Weights of a small GPT-style language model, trained from scratch on English Wikipedia.
Training: a variant of Muon for these matrices, 7749 steps.
Each number is 128 + 24 x the weight over its row's rms, rounded and kept within 0 to 255. Layers, rows and columns count from 0. The size above them is the row's rms in percent of the matrix's.

# layer 6 MLP down, 512x1344, rms 0.0586, rows 302-363, columns 560-671
size [101 100 103 102  99  99  98  99 101  99 102 103  97  97  97 100 102 101 102  99 101 136 101 102 100 100 101 100  98 100 100  98 100 100  97 100 100 100  98  97 101 100 101 102  98  99 101 101  98 101  99  99 102 100 100 100 100  97 101 101 100  98]
[[135 163 105 118 117 134 146 156 192 147 126 127 130 106  92 113 112 135 122 134 117 117 130 101 110 104 127 136 163 117 105 164 132 100 138 119 131 108 138 147 147 164 101 119 109 174  95 163 106 108 186 129 109 154 110 116 146 125 144 139  83 142 131 123 100 155 132 104 127 115 141 110 114 158 112 168 145 153 120 109  89 127 101 120 136 104  83 139 134 134 143 136 141 110 110 158 127 131 144 137 141  89  92 140 148 169  65 121  91 166 142 130]
 [143 122 106 135 116 104 127  98 119 138 105 154 114 100 160 134  89 136 129 138  88 141 150 134  89  86 102 103  89 105 122 151 120 115  98 164 132 114 170 117 112 107 135 133  96 149 146 116  96 132 177 140  87 124 195 121 119 138 114 143 117 108 113  88 134  96 148 131 173 138 122 133 170 148 109 135 136 121  89 182  93 107 143 151 107  84 122 138 130 146 138 119 100 102  80 175 162 134 113 102 102 140 123 108 123 108 179  81 124 124 129 162]
 [ 94  91 178 137 118 137 104 137 110 135 122 137 155 130  87 129 149 114 187 124 108 140 148 118  89 131 136 156 131 134 165 189 136 102  49 129 111 136  98 154 136  98 100 143  86 122 129 113 103 140  91 102 107 171 104 106 131 115  95  86 144 144  98 141 135 157 157 154 162 158 136 138 105 127 139 158 132 114 111 123 125 149  98 135  92 110 125  94 160 135  93 138 109 109 153 115 114 135 167 151 110 156 147 157 132 109  97  99 119 146 158 102]
 [134 116 137 133 142 150  89 100 153 118 125 126 130 123  79 107 115 177 129  80 127 130 126 146 125 137 187 112 144 149 107 110 112  93 112  98 146 140 139 123 107 132 122 149 106 109 116 131 159 139 123 111 118 119 138 136 149 138 108 156 144 157 161  98 121 126 139 138 103 106 105 128 125 142 139  87  78 138 140 103 158 112 178 157 159 155 146 142 134 148 102 145 122 192 149 136 104 130 173 125 161 145 112 115 171 131 108 125 113 112 137 138]
 [152 123 153 145 129  74  85 101 152  97  79 132 155 157 138 123 144 102 144 115 145 126 119 166 139 123 136 141 140 105 124 137  92 105 119  94  64 174  92 116 180 144 117 130 156 105 130 148 156 114 102 118 128 152 113 101 113 145 114 106  99 119 126 122 116 122 140 119 112 155 149 103  71 136 134 170  84 159 134 131 169 129 134 132  93 135 127  80 103 165 110 136 110 151 129 121 141 110 124 141 102 148 144 132 134 104 148 142  88 114  85 100]
 [125 105 146 121 123 146 108 140 166 110 133  95 143 144 131 109 154 141 172 116 115 115 138 157 121 117 132 111 152 112 138 118  97 123 159 127 163 132  97 148 136 144 128 160  84 124 109 157 119 147 139 104 143 132 108 117 127  62 157 112 132 103 124 108 177 149  83 128 168 109 108 100 176 156 136 119 124 157 117  87 167  84  83 109 157 124 113 100 153 114 178 131 161 186 103 101 151 126  91 119 156 129 153 113  73 142 133 171 107 116 136 127]
 [135 127 124 152 132 136 146 121 114 149 139 133 154 128 153 110 125 137 109 137 121 131 140 127 115 154 138 150 125  96 131 146 154  70 130 129 121 136 126 160 127 120  91 125 154 113 145 135 155 143 142 118 142 166 149 138 106 130  96 171 121 129 167 130 166 135 135 101 159 160 145 106  99 158 123 150 131 160  91 152 141 130 143 106 134 116 127 124 146 131 152 134  83 128  91 142 119 126 112 107 160 159  94 142 164 157 118 146 177 114 135 104]
 [109 122 125 118 183 167 145 121 120 128 152 106 151 144 116 121 114 117 106 122 138 125 173 134 105 140 117 138 197 118 132 191 156  72  90 158  97 122 131 140 111 116 158 177 105 136 115 120 159 179  85  96 149 164 166 127 134 131 139 152 128 132 125 133 154 133 166 113 111 112 135 147 106 100  99 181 141 169 156 151 104 130 124 109 114  96 136  83 130 102 142 115 102 106 118  80 126 130 154 136 125 136 119 159 158 104 187 121 110  91 119 135]
 [132 168 129 125 135 118 119 143 139 143 168 110 104 118 129 135  81 126 159 106 112 119 108 123  95 132 145 173 131 143 120 129 155 162 112 150 118 167 122 139 109 158 132 142 126 171 124 126 119 163 120 156 132 104 161 120 128 127 149 150  79 151 120  89 101 140 142 168 101 185 118 144 141 100 107 143 133 135 129 146 135 126 118  57 153 165 115 123 136 117 167 108 158 153 183 154 132 119 131 115 157  92 116 106 179 121 115 136 146 161 115 139]
 [108 132 122  95 155 185 192 123 137  89 171 141 122 121 144 131 149 118 111  99 143 117 152 102 113 125 108 100 132 103 147 146 143 146 169 118 133 147 154 147 175 155 158 130 131 129 148 130 104 117 127 186 156 136 142 148 130 142 155  99 131 162 155 131 142 129 128  86 134 125 142 145 163 118 159  75 117 137 137 122 141 115 118 143 109 120 140 125 108 152  74 116 116 139 137 135 126 131 105 157 134 111 178 141  76 123 132 155 100 135 132 165]
 [156 125 149 187  71 150 122 119 120  97  82 169 168 145 150  96 143 125  86 100 131 121 119 154 110 119 121 162 120 111 114 182 137  76 153 126 144 128 152 111  98 140 104 110 151 129  71 122 108 118 103 131 185 118 129 157 104  95 110 143 151 119 136 129 175 138 114 112 165 107 107 102  89 108 132 123 109 138 113 128  99 103 118 168 134 146 126 114 117 128 122 134 139 128  91 119 119 156 148 190 157 125 101 149 143 118 133 112 123 104 165  83]
 [140  97 148 125 132 179 163 153 159 162  22 102 145 108  95 142 143 153 134 121 158 158 109 145 109 139 167 144 114 127 102 155 128 118  85 100 121 127 120 111  95 137 127 140 123 124 134 104 156 160 151 116 131 103 136 140 130 111  93 141 137 135 153 128 130 108 139  99  87 123 112 129 130 127 127 124 171 142  65 106 120 154 119  97 112 129 107 107 150 134  79  92 135 129 143 169 132 127 126 122 121  78 118  99 154 151 123 128 161 133 135 124]
 [121 100 153 120  91 115 156 138 156  92 120 141 155 147 140 121 130 124 135 137 148  98 145 119 128 142  99 124 122 128 103 121 163 112 129 144 169 112 145 124 133 140 139 125 103  76 210 110 123 126 143 138 135 102 134 133 119 160 133 145 145 178 147 162 143 135 141 120 116 175 115 123 171 126 181 152 124 135 137 105 130 153 131 114  89 133 137 133 122  75 102 145 127 133  75 155 150 144 122  95  95 116 119 144 152 133 173 117 153 137 117 126]
 [150 138 143 123  91  95 107 153 168 144 123 133 151 132 147 187 139 152  88 124 130 142 137  60 126 139 131 133 151 138 145  99 118  85 154 101 173 133 114 141 141 113 129  79 138 158 140 164 144 111 154 157  90 140  84 102 124 119 160 122 125 109 162 109 158 102 139 159 180 132 118 108 100 152  88 139 165 193 169 119  98 147 137 142 108 135  90 151 119 153 137 137 124 154 123 105 153  96 114  92 153 117 110 139 144 155 175 121 188 151 150 147]
 [126 124 147  88 137 152 149 139  86 112  94 113 135 156 154 126 133 151 149 111 132 114 147 148 145 151 102 110 112 100 108 121 113 183  97 117 164 169 118 161 129  50  97  82 150 176 147 133 134 142  87 128  88 148 149  93 149 120 128 128 128  95 135 136  96 137 127 123 108 115 131 141 128 166 155 137 111 144  95 135  96  82  92 119 135 158 143 136 127 151 148 160  95 118  75 144 136 136 144 113 128 168 117 111 153 122 117  40 102 135 170 143]
 [136 127 136 129  71 136 112 130 110 171 115 167 164 136 119 147 110 106 107 119 126 117 137 116  97 161 122 131 119 130  98 130 155 123 138 108 119 138 160 113 142 129 133 122 127 134 137  64 113 114 143 132 124 100 122 143 167 133  99  59 162 130 129 107 182 144 147 145 116 133 146 116 136 122 125 137 128 134 178 109 168 149 134 114 149 144 156 156 133 111 125 156 118 124 134 116 116 127 107 125 146 150  92 113 129 144 122 152 147 138 156 158]
 [141 126 181 141 139 138 165 170 113 115 108 134 135 106 103 143 138 115 170 100 137 131  80 113  83  97  91 116 145 110 122  80 141  83 121 129 112 110 121  87  75 133 123 139  79  97 101 116 142 127 135 114 115  92 158  93 174 122 148 114  98 117  88 135 111 145 115 118 139 104 127 123 110 176 135 125 131 150 113  85 140 127 130 158 158 150 156 107 129 131 162 109 118 161 113 155 128 138 142 141  97 118 173 127 141  98 138  90 137 110 108 157]
 [102 147 126 110  93 160 114 148 136 113 124 113 154 134 106 117 146 117 150 121 128  63 131 136 128 108 123  77  91 155  84 131 129 138 127 100 118 117 137 120  96 114 100 127 122 146 125 113 140 127  84 124 105 147 136 160 156 114 135 127 113 155 132 115 139 165 122 118 108 135 177 110 117  94 129 138 117 128 148 139 115 145 115 136 109 136 150 147 115  89 131 130 141 133  97 162 123 144 146 105 129 105  78 110 121 116 123 115 166 117 138 145]
 [ 88 132 107 130 100 133 128  93 107  88 157 145 155 139  99 146  93 100 115 120  87  72 145 110 115 132  95 109 118 116 146 126 134 169 129 172 150 159 139  92 132 150 168 119 125 139  87 122 123  82  68 160 178 120 144 181 160 123  85 105 110 132  83 149 140 102 119 117  97  98 132 163  90 146 162 121 146 125 132 127 142 125 164 152 187 111 141 126 115 149 155 142 105 147  97 124 146 140 118 148 135 125 133 124 136 144 153 130 132 138 103  95]
 [118 143 139 145 121 163 131 108 147 127 130 115 119 113 116 121 137  86 138 141  62 120 121 151 113  70 138 128 142 148 168 108 139 116 104 137 156 144 147 137 133 106 132 178 131  94  99 170 136 146 124 152  98 177  85 143 145 145 192 134 151 148 131 164 163 139 132 137 139 150 102 110 169 124  93 150 147 114 127  86 108 151 121  82 102 107  84 125 140 151 119  89  99  97 125 130 156  99 154 158 156 106 117 140 109 120 107 186 172 141 136 132]
 [142 177 133 158 155 133 162 151 100 157 118  81 135 160 128  83 114 128  90 118 148 131 106  98 168 156 157 118 143 117 146  77 142 113 151 113 121  96 142 102 185 112 123 115 142 111 160 113 166 119 141 125 162 102  83 146 149 128  91 132 122 122 140 136 126 130 128 138 104 152 143 112 164 144 127 108  81 115 159 187 114  81 152 179 151 160 134 139 168 136  99 122 152 112 141 152 164 133 163  71 105  71 119 141 136 129  91 142 143 125  86 135]
 [139 142 129 115 141 135 117 131 130 119 154 119 107 113 138 130 133 150  94 115 103 142 124 182 135 120 136 133 117 135 152 175 129 132 115 110 128 129 122 148 169 120 141 136 136 140  77 142  79 114 135  96 123 115 149  95 236 111 132 120 157 114 136 250 139 123 214  60 175 121 127 124 141 138  98 125 153 119 123 121 194  92  99 126 155 115 155 133 153 153 155 129 104 110 134 192 129 107 123 134 164 139 151 140 117 126 150 134  95 136 136  97]
 [113  72 130 108 130  85 147  98 134 112 114 142 141 170 160 112  88 113 156 154 119 106 112 144 158 147  88 148 164 141 124 138  96 122 116  91 147 149 144 134  97 139 130 123 126 135 140 154 124 126 144  55  99 148 151  98 148 151 109 194 147  95  74 115  96 136 137 115  60  98  70 121 126 125 186 114 114 104 171 106 129 133 117 120 133 125 109 151 155 117 134  80 166 117 151 140 147 139  89  68 160 127 134 101 119 114 161 153  95 117 164 163]
 [131 162 107 146 146 149 153 128 100 148 113 144 121 168 116 111 115 129 123 114 123 122 161 142 113 139 137 114 120  82 146 113 103 169  97 165 118 118 142 154 118 135 150 125 122 138 175 146  93 122  82 146 117 143 142 115 106 105 159 181 146 119 149 134 100 103 111 153 123 114 110  94 169 162 138 150 126 109 124 160 132  90 135 115 144 111 143 150  83 141 134 143 134  90 127 114 152 126 110 152  97 147 151 140 171 120 120 175 157  97  95 113]
 [156 112 112 198 143 162 113 119 144 160 153 126 128 176 133 111 149 148 124 120 113 120 122 156 114 128 130 134 133 125 114 155 134 121 130 130 124 114  98  94 126 142  94 121 104 110  88 112 146 116 108 145 153 125 102 170 135 130  88 150 110 150 175 146 125 128 114 112 121 141 118 116  92 117 142 136 144  93 121 123 146 143 154 120 103 135 152 160 104 149 134  93 122  96 148 160 101 117 139 171 173 117 103 134 159 112 129 109 118 121 137 121]
 [120 135  68 146 113  79 173 122 140  93 124 118 153 150 134 101  87  94 140 111 122 139 150 117  99 113 145 128 127  91 156 111 148 122 109 157 107 153 168  94 149 133 151 130 117 161 152  98  65 107 119 124 150 107  90 128  92 155 121 146 144 168 117 133 150 150  92 131 115 137 134 156 162 157 129 124 156  90 123 130 136  99 147 123 131 129 109 163 129 117 150 133 132 170 129 137 144 135 165 146 148 107 150 131 117 128 126 158 127 131 130 144]
 [119 150 122 143 146 119 135 120 102 171 115 149 165 137 126 117 157 101 142 139 146  96 120 116 163 144 105 117 115 117  80 122 149 132 151 144 106 110 134 115 151  92 112 138 136 133 119 126 149 121 123  91 136 140 132 120 132 119 160 105 139 132 116 126 110 112 130 107 136 131 123 129 104 155  94 114 175 110  86 125  93 133 107 129 114 187 190 122 138 101 132 140 128 151 107 104 169 134 149 121 129 171 122 168 129 132 141  62 108 120 121 107]
 [155 135 124 123  99 125 123  90  89  98 129  95 118 122 155 163  73 131 129 110 153 154 138 145  99 144  93  97 146 132 119 116 142  85 136 109 131 124 124 143 142  83 138 103 100 137 105 125 122 142 124 194 105 100 136 150 129 109 149 111  97 122 115 160 158 106 118 113  98 127 145 149 107 106 168 119 118 131 155 147  96 117 162 111 148 115 157 119 148 131 123 126  68 165 102 120 144 108 151 116 165 113 107 119  80 128 133 115 138 108 145 125]
 [114 153 156 121 125 167 125 103 143 137  85 119 162 184 149  90  91 122  99 121 139 150 133 174 157 139 150 152 133 150 150 116 137 166  98 130  76 104 182  95 125 151  94 144 112 143 164 162 112 131 112 154 114 161 119 126 123 130 160 141 129  86 144 138 140 127 173 146 103 141  87 105 140 123 146 102 128  98 162 197 130 134  96 145 135 144  96 125 160 107  68 142 136 142 154 122 102 127 141 166 109 139 100 117  96 105 153 152 125  91 119 125]
 [138 150  95 104 117 109 127 157 115 152 124 157 150 151 128 125 136 150 144 166 118 138  79 116 118 140 132  84 141 134 115 109 121 102 140 144  97 191 108 141 120 140 144 126 166 120 109 140 127 167 157 131 133 141 134 190 136 126 151 135 128 144  78 150 123 165 124 131 120 145 101 121  96 100 131 125  63 111 129 137 123 104 176 158 139  86 160  75 145 139  81 162 144 140 151 143 128 137 115 135 139 144 144 141 116 142 120 116 139 162 107 149]
 [152 128 161 126  95 152  90 141 112 107 103 129 134 105 107 106 176 114  91 117 160 148 115 137 128  90 111 124 111 174 147 132 137 104 136 125 102 128 138 160 145  88 145 140 122 177  82 124 149 123 102 128 172 102  93 110 113 136  94 148 100 121  98 129 138 133 137 148 165 150 120  98 165 122 118 144 119 123 119 160 163 171  89 141 166 137 110 143 110 140 137 135 148 116 151  98  99 147  88 170 112 120 174 153 132 128 140 190 153 108 119 163]
 [ 97 117 134 120 135 154 118  86 158 140 158  67 118 130 163 156  93 123 122 117 132 145  94 159 124 129 135 139 136 202 142 102 106 147 112  99 141 144 103 111 133 120 151 107 177 141 118 152 133  90 120 156  97 130 116 124 139 124 141 175 142 164 151  92  90 110 149 147  85 114 101 130 111 131 160 146  83 111 154 135 142  92 176 140 120 124 111 107  69  81 179 143 147 101 109 118 124 109 122 155 126 164 109 127 133 109 127 145 132 133 140 101]
 [138 163 121 118 167 115 156 125 131  93 127 128 154 154 148 160 119 155 178 121 112 117 152  95 160 144 104 115 128 131 139 119 104 120  93 105 135 147 123 118 129 115 152 113 164 131  80 139 103  95 110 153  94 146 155 111 131  99 146 125 127 146 148 161 110 105 124 123  95  98 127 156 126 107 129 140 141 125  97 146 176 121 116 134  96 205 137 128 132 129 136 159 171 154 121 102 136 131 131 157 140 136 118 127  99 113 129 146  93 100 145 151]
 [164 140 100 110 143 110 100 110  94 151  86 134 159 114 114 126 124 141 162 150 110  86 104 128 115 140  89  89 143  93 124 113 139  96 103 112 127 147 159 137 123 158 118 111 113 171 104 134 131  95 134 103 140 125 111 144 113 174 118 162 142 146 127  93 119 138 125 106 114 154 132 117 121 141 119  69 116  92 113  97  97 151 127  83 105 106 117 148 117 160 121 155  71 127 149  63 135 119 122 110 126  98 160 149 103 145  96  83 140 124 115 114]
 [140 155 121 136  96 185 122 150 126 108 118 134 147 127  91 103 132  98 127 114 121  86  96 128 160 117 148 132  97 132 128 114  99 135 135 176 109 101  87  64 141 132 117 163 104  73 157 112 109 148 127 124 160 132 127 108 124 158 123 160  68 149 127  91 105 154  85 120  73 146 164 146 150 141 164 138  79 117 160 107 190 123 137 109 115 137 111 106 136  98 111 145 129 128 145 113 177 157 110 163 122 178 144 151 153 147  96 133 122 100 131 153]
 [162 148 131 141 152  86 141 106 117 154 109 143 148 129  96 106  98 174 119 144 179 101 108 148 162 137 120 123 102 120 135 141 135 145  88 132 121 137 129 137 141 142 148 102 108 158 131 135 127 130 154 151 109 147 135 131 165 124  70 122  91 128 111 154  88  96  98 119 144 207  85 120 130 136 111 162  95 158 133 132 172 120 170 119 154 108 140 175 158 159 129 107 123 138 162 163 171 154 116 144 116  97 109  72 142  90 137 101 157 135  90 132]
 [132 100 107 122 113 104 102 140 110 167 104 181 166 148 110 117 106 106 121 135 182 123 166 133  90 119  86 107 149  60 137 113 136 165 130 180 164 171 170  91  66 107  99 129 112 114 142 136 130  96 131 133  89 103 141 106 141 168 100 130 109  83 100 104 130 109 130 154 161 150  54  89 136 144 136 116 133 143 120 133 137  99 134 134 125 112 124 134  85 136 141 125 152 117 164 107 154 162 105 103 149 147 111 139 140  84 125 106 134  93 109 144]
 [100 128 118 164 140 129 136 127 111  95 172 153 111 148 111  96 145 122  86 120  98 131  99  98 149 111 111 125 137 106 123 114 131 173 115 138 145 107 102 114 115 154 118 126 122 150 171 116 117 110 119 128  89  95 131 149 115 146 135 138  89 111 119 134 140 136  79 134  72 124  94 110 174 145 158 108 108  90 114 116 126 128 111 123 107  87 109 130 106 156 131 172 126 106 138 108  92 156  96 118 142 157 104 143 161  85 107 163 146 142 101 115]
 [149 127 111 137 132 158  78 165 142  82  99 119 156 137 119 180 111 138 153 129 124 123 112 125 106 103 111 145 159 133  92 149 115  93 101 140 157 124  90 117 127  80 114 141 149 158  97 124 126 125 130 101 126 118 154 115  92  95 116 122 156 108 125 117 104 114 103 134  93  90  94 157 123  91 145 129 101 113 120  90 159 147  76 148 149 146 116 120 109 130 123 132 122 151 110 103 194 116 148 106 175  93  98 138 138 119 131 121 113 125 134  92]
 [163 133 123 120 130 130 139 110 126 163 121 110  73 146 146 118 125 164 108  94 182 106 106  93 119 148  86 136 121 139 131  93 149 142 138 106 163 111 176 117 140  90  83 160  95 154 126  96 124  88 135 142 111 135 111 141 110 116 122 145 133 140 143 164 122  85 134 126 123 115 142 103 198 146 104 127 108 150 143 145 128 128 144 112 194 139 147 150 115 128 168 180 107 129 155  80 135 110 147 130 154 123 103 136 135 119  83 112  96 105 160 139]
 [139 164 109 120 116 126 169 132 122  48 113 115 173 125 110 125  94 108 121 162 131 125 106 126  69  98 113 114 143 119 100 123 101 187 112 134 135 142 118 147 159 141  83  96 120 110 194 141 113 184 109 136 117 163 115 147 107 118 161 108 121 112 118 122 139 156 132 141 132  82 152 170 145 183 134 104 135  90 101  98 141 117 130 158 147 129 148 119 134 146 110 110 148 141 128 123 139 133 109 143 132  89 113 143 135 121 145 126 143 101  92 171]
 [138 126  81 140 168 122 112  76 109 127  81 143 144 145  97 147 134 137 130 148 157 147 127 137 136 119 103 110  96 107 127 124 107 122 114 159 146 102 161 104 144  88 109  98 105 148 145 154 109 131  76 128 148 158 171 116 156 133 137 113 151 162  57 182 158 139 121 149 113 164 110 131 147 134 150 113 149  85 140 146 146 120 159 119 156 149 153 114 149 175  80 110 144  94 148 144 145 138 111 128 145 125 177 140 137 122 145 141 110 117 124  99]
 [100 134 115 112 114 150  81 156 137 127 101 146 114 108 154 117 130  80  79 147 147  75  85  95  64 160 100 158 111 118 161 129 103 108 126 137 136 111 143 176 170 117 112 126 148 119 107  98 135 109 135 138 121 116 115 105  96 156 123  98  87 108 122 135  96 137 107 183  99 120 132 166 130 102 108  58 138 170 132 117 135 105 138 160 130  93  94  96 130 111 135 129 121 108 135 106  95 137  96 150 116 118 142 176 154 141 114 128 126 141 113 157]
 [124 105 107 130 133 112 106 115 115 122 102 140 113 111  92 171 116 129 153 111 129 107 106 126 131  99 137 140 129 148 132 121 147 130 146  90 124 114 165 119 127 114  99 172 120 136  90 107 103 115 112 162 161  94  90 103  90 113 128 109 123 140 126 102 103 158 145 159 157 140 122  91 120  99 102 143 121 152 122 154 160 116  98 100 138  89 129 143 151 146 145 105 129 140 116 139 157  94 145 114 132 158 156 105 119 128 154 133 111 120 142  75]
 [121 132 165 166 144 135 131 166 153 134 117 113 137  87 184 160 126 125 149 162 158 108 109 140  86 117 109 155 148 140 121  92 139 134 168 123 111 164 169  71 111 141  91  92 127  92 165 102 146 167 157 125 117 111 106 124 110 145 110 148 129 110 145 150 108 160  94 108  61 146 173 130 123 110 122 121 116 169 104 117 105 105 148 104  94 133 129 132 117 125 133 120 137 107 129 121 134  91 101 146  86 113 104 122 122 120 154 155 109 142 165 101]
 [143 149 143 184 134 193 126  76 115 132 129 156 139  96 130 119 159  90  81 111  78 100 113 155 133 101 148 157 122 108 157  71 131 161 133 111 117 117 124 132 112 126 139 142 122 142 135 121 134 142 132 128 106 107 144 146 102 126 112 108 121  97 160 144 107 120 129  96 101 128 155 155 157  79 120 117 193 161 146 103 116 154 118 110 161 151 162 137 113 137 101 119 159 158 106 148 178 148 114 147 132 118 140 114 117  98 141 143 159 161  87 133]
 [119  93 125 120 135 124 100 141 118  94 138 128 120 153 131 127 105 115 129 155 133 147  95 185 142 149 138 200 133 135 169 137 119 134 101 148 149 133 110 144 107 123 145 128 110 105 136 154 140 131  96 141 129 125 105 124 159 149 153 139 155 134 103 114  91 135 115 101 107 158 127 144 146  96 129 134 115 121 135 122 172 144  89 120 123  82 101  79 144 138  95 120 137 117 120 134 157 111 153  77 174 125 104 148 168 130 135 161 156 130 121 121]
 [133 152 132 130 144 123 161 118 152 110 143 136 127 111 138 138 128  97 136 129  55 145  85 104 107 107 125 169 144 127 137 127 136 143 108 154 134 110 100 106 102 101 121 165 159 133 129 101 106 109 127 146 175 125 125 105 193 104 112 116 116  95 110 135 145 118 106 109 114 100 152 126 111 130 141 134 123 116 119 154 132 104 108 135  93  66 129 108 166 129 156 114 147 144 135 114 126 145 110 174 160 113 138 146 172 126 121 100 170 153 106  99]
 [114 144 108 118 134 118 122 158  93 152 148 135 127  85 135 160 135 139 104 129 101 130 145 123 177  82 162 122  92 140 109  82 134 120 132 158 127 123  55 111 106  87 111 110 147 169 169 116 136  93  96 181 125 112 109 111  99 136  90 111 128 105 140 156 146 125 124  97 110 160 119 111 128 111 120 144 136 178 157 110 117 151 134 165 144 122 180 139 112 105 160  98 101 119 120 123 146 138  96  93 138 105 109 165 133 124 140 135 125 113 148 102]
 [108 151  92 124 118 114 125 164 101 133 106 156 136 104 126  94 127 126 155 102 109 152 130 166 129 149 136 123 157 135 132 128  81 104 151 124 107 127 150 112  80 124 129 110 148 109 129 112 111  99 171 109 118 134 125 123 134 143 146 120 117  84 132 170  92 151 117 147 105 122 124 134 157  99  87 152 140  81 145 172 107 117 113 126 160 163  94 150 127 165 109 192 178  88 121 117 119 135 124 164  99 136 133 117 136 150 130  95 127 145 104 127]
 [124 117 127 163 124 161 174 102 161 136 139 151  99  61 134 131 117 140 145 131 150 128  84 109 125 119  97 150  92 158  81 113 125 113 124 152 142 177 160 100 110 160 140 135  89 123 154 140 128 109 100  98 102  89 124 134  94 142 116 121 126 124 155  94 111 139 173 124 160  77 103 173 177 113 142 156  84 117 157 153 118  91 119  89 147  70 134 107  76 126  93 164 117 139 136  76 169 119 113  95 119 105 114 164 167 105 137 131 175 141 109 119]
 [164  85 131 128 124 112 131  91 141 106 103 124 104 136 105 138 152 143 169 111 130 105 157 148 115 117 144 189 133 125 157 176  80 108 152 145 116 109 121 127 185 113 158 122 150 113 175 142  90 125 144 109 138 109  84 141 149 132 104 149 151 122 137 120 136 172 185 111 148 125 132 145 110 117  83 131 110 150 131 158 145 113 112 149 137 162 134 136  87 148  91 161 120  99 132 156 159 164 109 105 130 103 170 105 110 128  74 129 120 109 135 101]
 [140  85 112 153 138 146 130 119 138 119 124 131 109 135 116 106 171 148 105 125 116 150 104 124 127 108 130 108 133 119 110 100 150  92 120 157 197 149 130 151 168 111 134 122  88 107 124 125 155 148 150 122 216 116  96  92  95 117 168 112 130 122 117 141 136 144 157 138 101 123 108 126 151 118 157 130 113 130 129 155 141 117 131 158 106  96 157 150 101 107 150 133 138 105 151 113 133 122 117 141 176 149 125 177 148 115 158 159 107 145 123 120]
 [143 145 108 150 115 143 156 144 130 122 140 117 134 114 147 175 146 108 109  97 134 149 106 101 123 117  92 143 152 116 116 129 126 194 121 141 105 106 144 144 168  93  95 120 117 112  97  99 120 105 136 105 114 165 149 127 124 123 110 106 122 139 118 124 125 127 129 108 161 149 142 133 110 141 101 126  82 137 134 143 112 119 128 150 160 129 129 146 133 114 134 101  99 131 138 136 183 151 141 169 126 128 131  82 154  94 127 148 120 127 189 146]
 [130 141 103 126 136  89  83  93 121 118 146  59 102 117 118 127 112 103 123  83 120 146 107 106 114 152 132 111 142 101 120 116 113 120 112 124 118 145 127 132 117 159 118 144 144 154 110 117 145 163 124 139 113 137 113 137  90 108 111 133 107 135  79 107 124 116 158 126 132 115 157 102 134  85 108 148  98 106 144 169  85 127 110 138 102 121 139 144 116 121 125 101 116 115 115 102  86 127 122 159 104 128 155 100 151 152  92 123 163 131  96  87]
 [170 132 101 132 126 188 132 115 117 142 114 105 131 119 135 165  72 163 115 175 160 138 124 153 102 126 152 152  81 148 128 148 117 121 114 136 142 160 144 114 161 110 117 130 106 139 127 146 140 106 104 137 139 113 148 149 128 136 101 125  88 146 106 137 130 114 100 163 115 134  55 141 109 144 127 102 117 123 133 113 125  86 148 113 107 124 116  99 107 135 138 162 125 126 134 169 178 157 106 122 121 151 112 139 130 119 142 126 120 133 132 141]
 [108 135 130 104 140 111  95 114 176 129 142 144  74 127 133 150 163 157 183 141 133 114 130 120  98 122 174 119 125 133 142 132 170 133 126 102 102 115 108 146 130 109 118  73 116 145 112 114 146 148 108 130 149  84 145 165 107 123 121 103 101 118 142 119 117 161  91 108 103 115 152 137 174 136 116 111 155 117 146  79 124  96 139  94 104 134 159 140 124 118 134 145 140 134 125  87 130 126 143  87 142 122 134 122 129  78 172 106 190 101 147 145]
 [132 122 120 127 159 165 106 139 156 127 153 154 168 163 122 116 122 107 105 112 126 117 147 147 141 131 121 143 127 141 130 128 123  95 135 122 128  60 131 138 117 164 140 118 115 173 164 103 149 110 144 131 158 156 127 149 155 123 124 115 147 133  94 132 126 176  86 145 117 125 148 109 105 134 113  97 140 147 121 123 114 110  77 178 124 155 124  89 147  95 149 133 150 173 121 115  85 162 143 116 123 108 140 142 147 172 134 131 156 123 138 153]
 [ 87 187 113 105 115 129 148 107 133 113  95 150 153 170 138 137 150  86 137 147 116  66 117 148 141 132  98 117 119 135 113 159 121 123 102 164 186 135 127 130 141 127 111 122 146 132 117 111 149 146 106 116 102 136 129 146 119 186 142 118 141 132 152 132 120 137 118 105 126 149 156 158 154 129 158 148 191  92 117 147 141 157 155  84 171 104 104 108 113 154 136 146 145 137 145 107 145 146  94 124 143  96 124 159  94 117  81 158 104 131 127 159]
 [136 135 105 140 104  81 118 136 108 140 110 152 156 141 123 135  87 168 161 159  95 141  97 129 113 150  98 168 113 140  95 122 110 117 120 152  99 114 184 151 156  99 143 122 144 128 134 125 135 115 173 148 141 137 158 134 137 129 142 123 201 140 158 133 104 129 130  87 103 116 151 163 130 154 136 145 136 159  93 139 151 100 120  96  98 142 126  90 128 144  92 128 120 119 127 123 109  74 133 127 142 115 118 144 131 126 125 134 152 151 128 145]
 [141 151 102 134 115  89 146 119  82 111  99 122 171 129 154  86 146 120 128  93 120 139 136 132 127 121 122 162 111 127 110  97 141 130 144 113 159 158 137 118 161 129 130  95 112 176 130 148  96 143  86 120 143 177 119 151 124 119 102 139 139  83 126 130 102 122 102 146 131 132 110 166 109 150 149 128 105 156 136 125  97 156 128 101 105 139 106 118 132 127 146 102 115 146 109 110 149 116 147 131 102 140 138 157 129 130 142 134 143 116 109 101]
 [122  85 104 130 131  87 121 161 141 118  89 138 150 131 104 134  98 154 129 146 121 111 160 129 125 142 133  72 127 111  92 169 154 128 131  85 101 112 113 141  77 124 144 109 147 152 109 170 116 164 154 143 127 170 132 122 109 121 148  97  92 115 103 107 164 163  90 147 144 134 127 132 170 162  76 127 140  92 166 124 119  86 129 123 128 128 115 129 167 167 112 110 135 123 170 163 134 136 136 131 147 125  94 126  94  83 107 148 136 123 153 108]]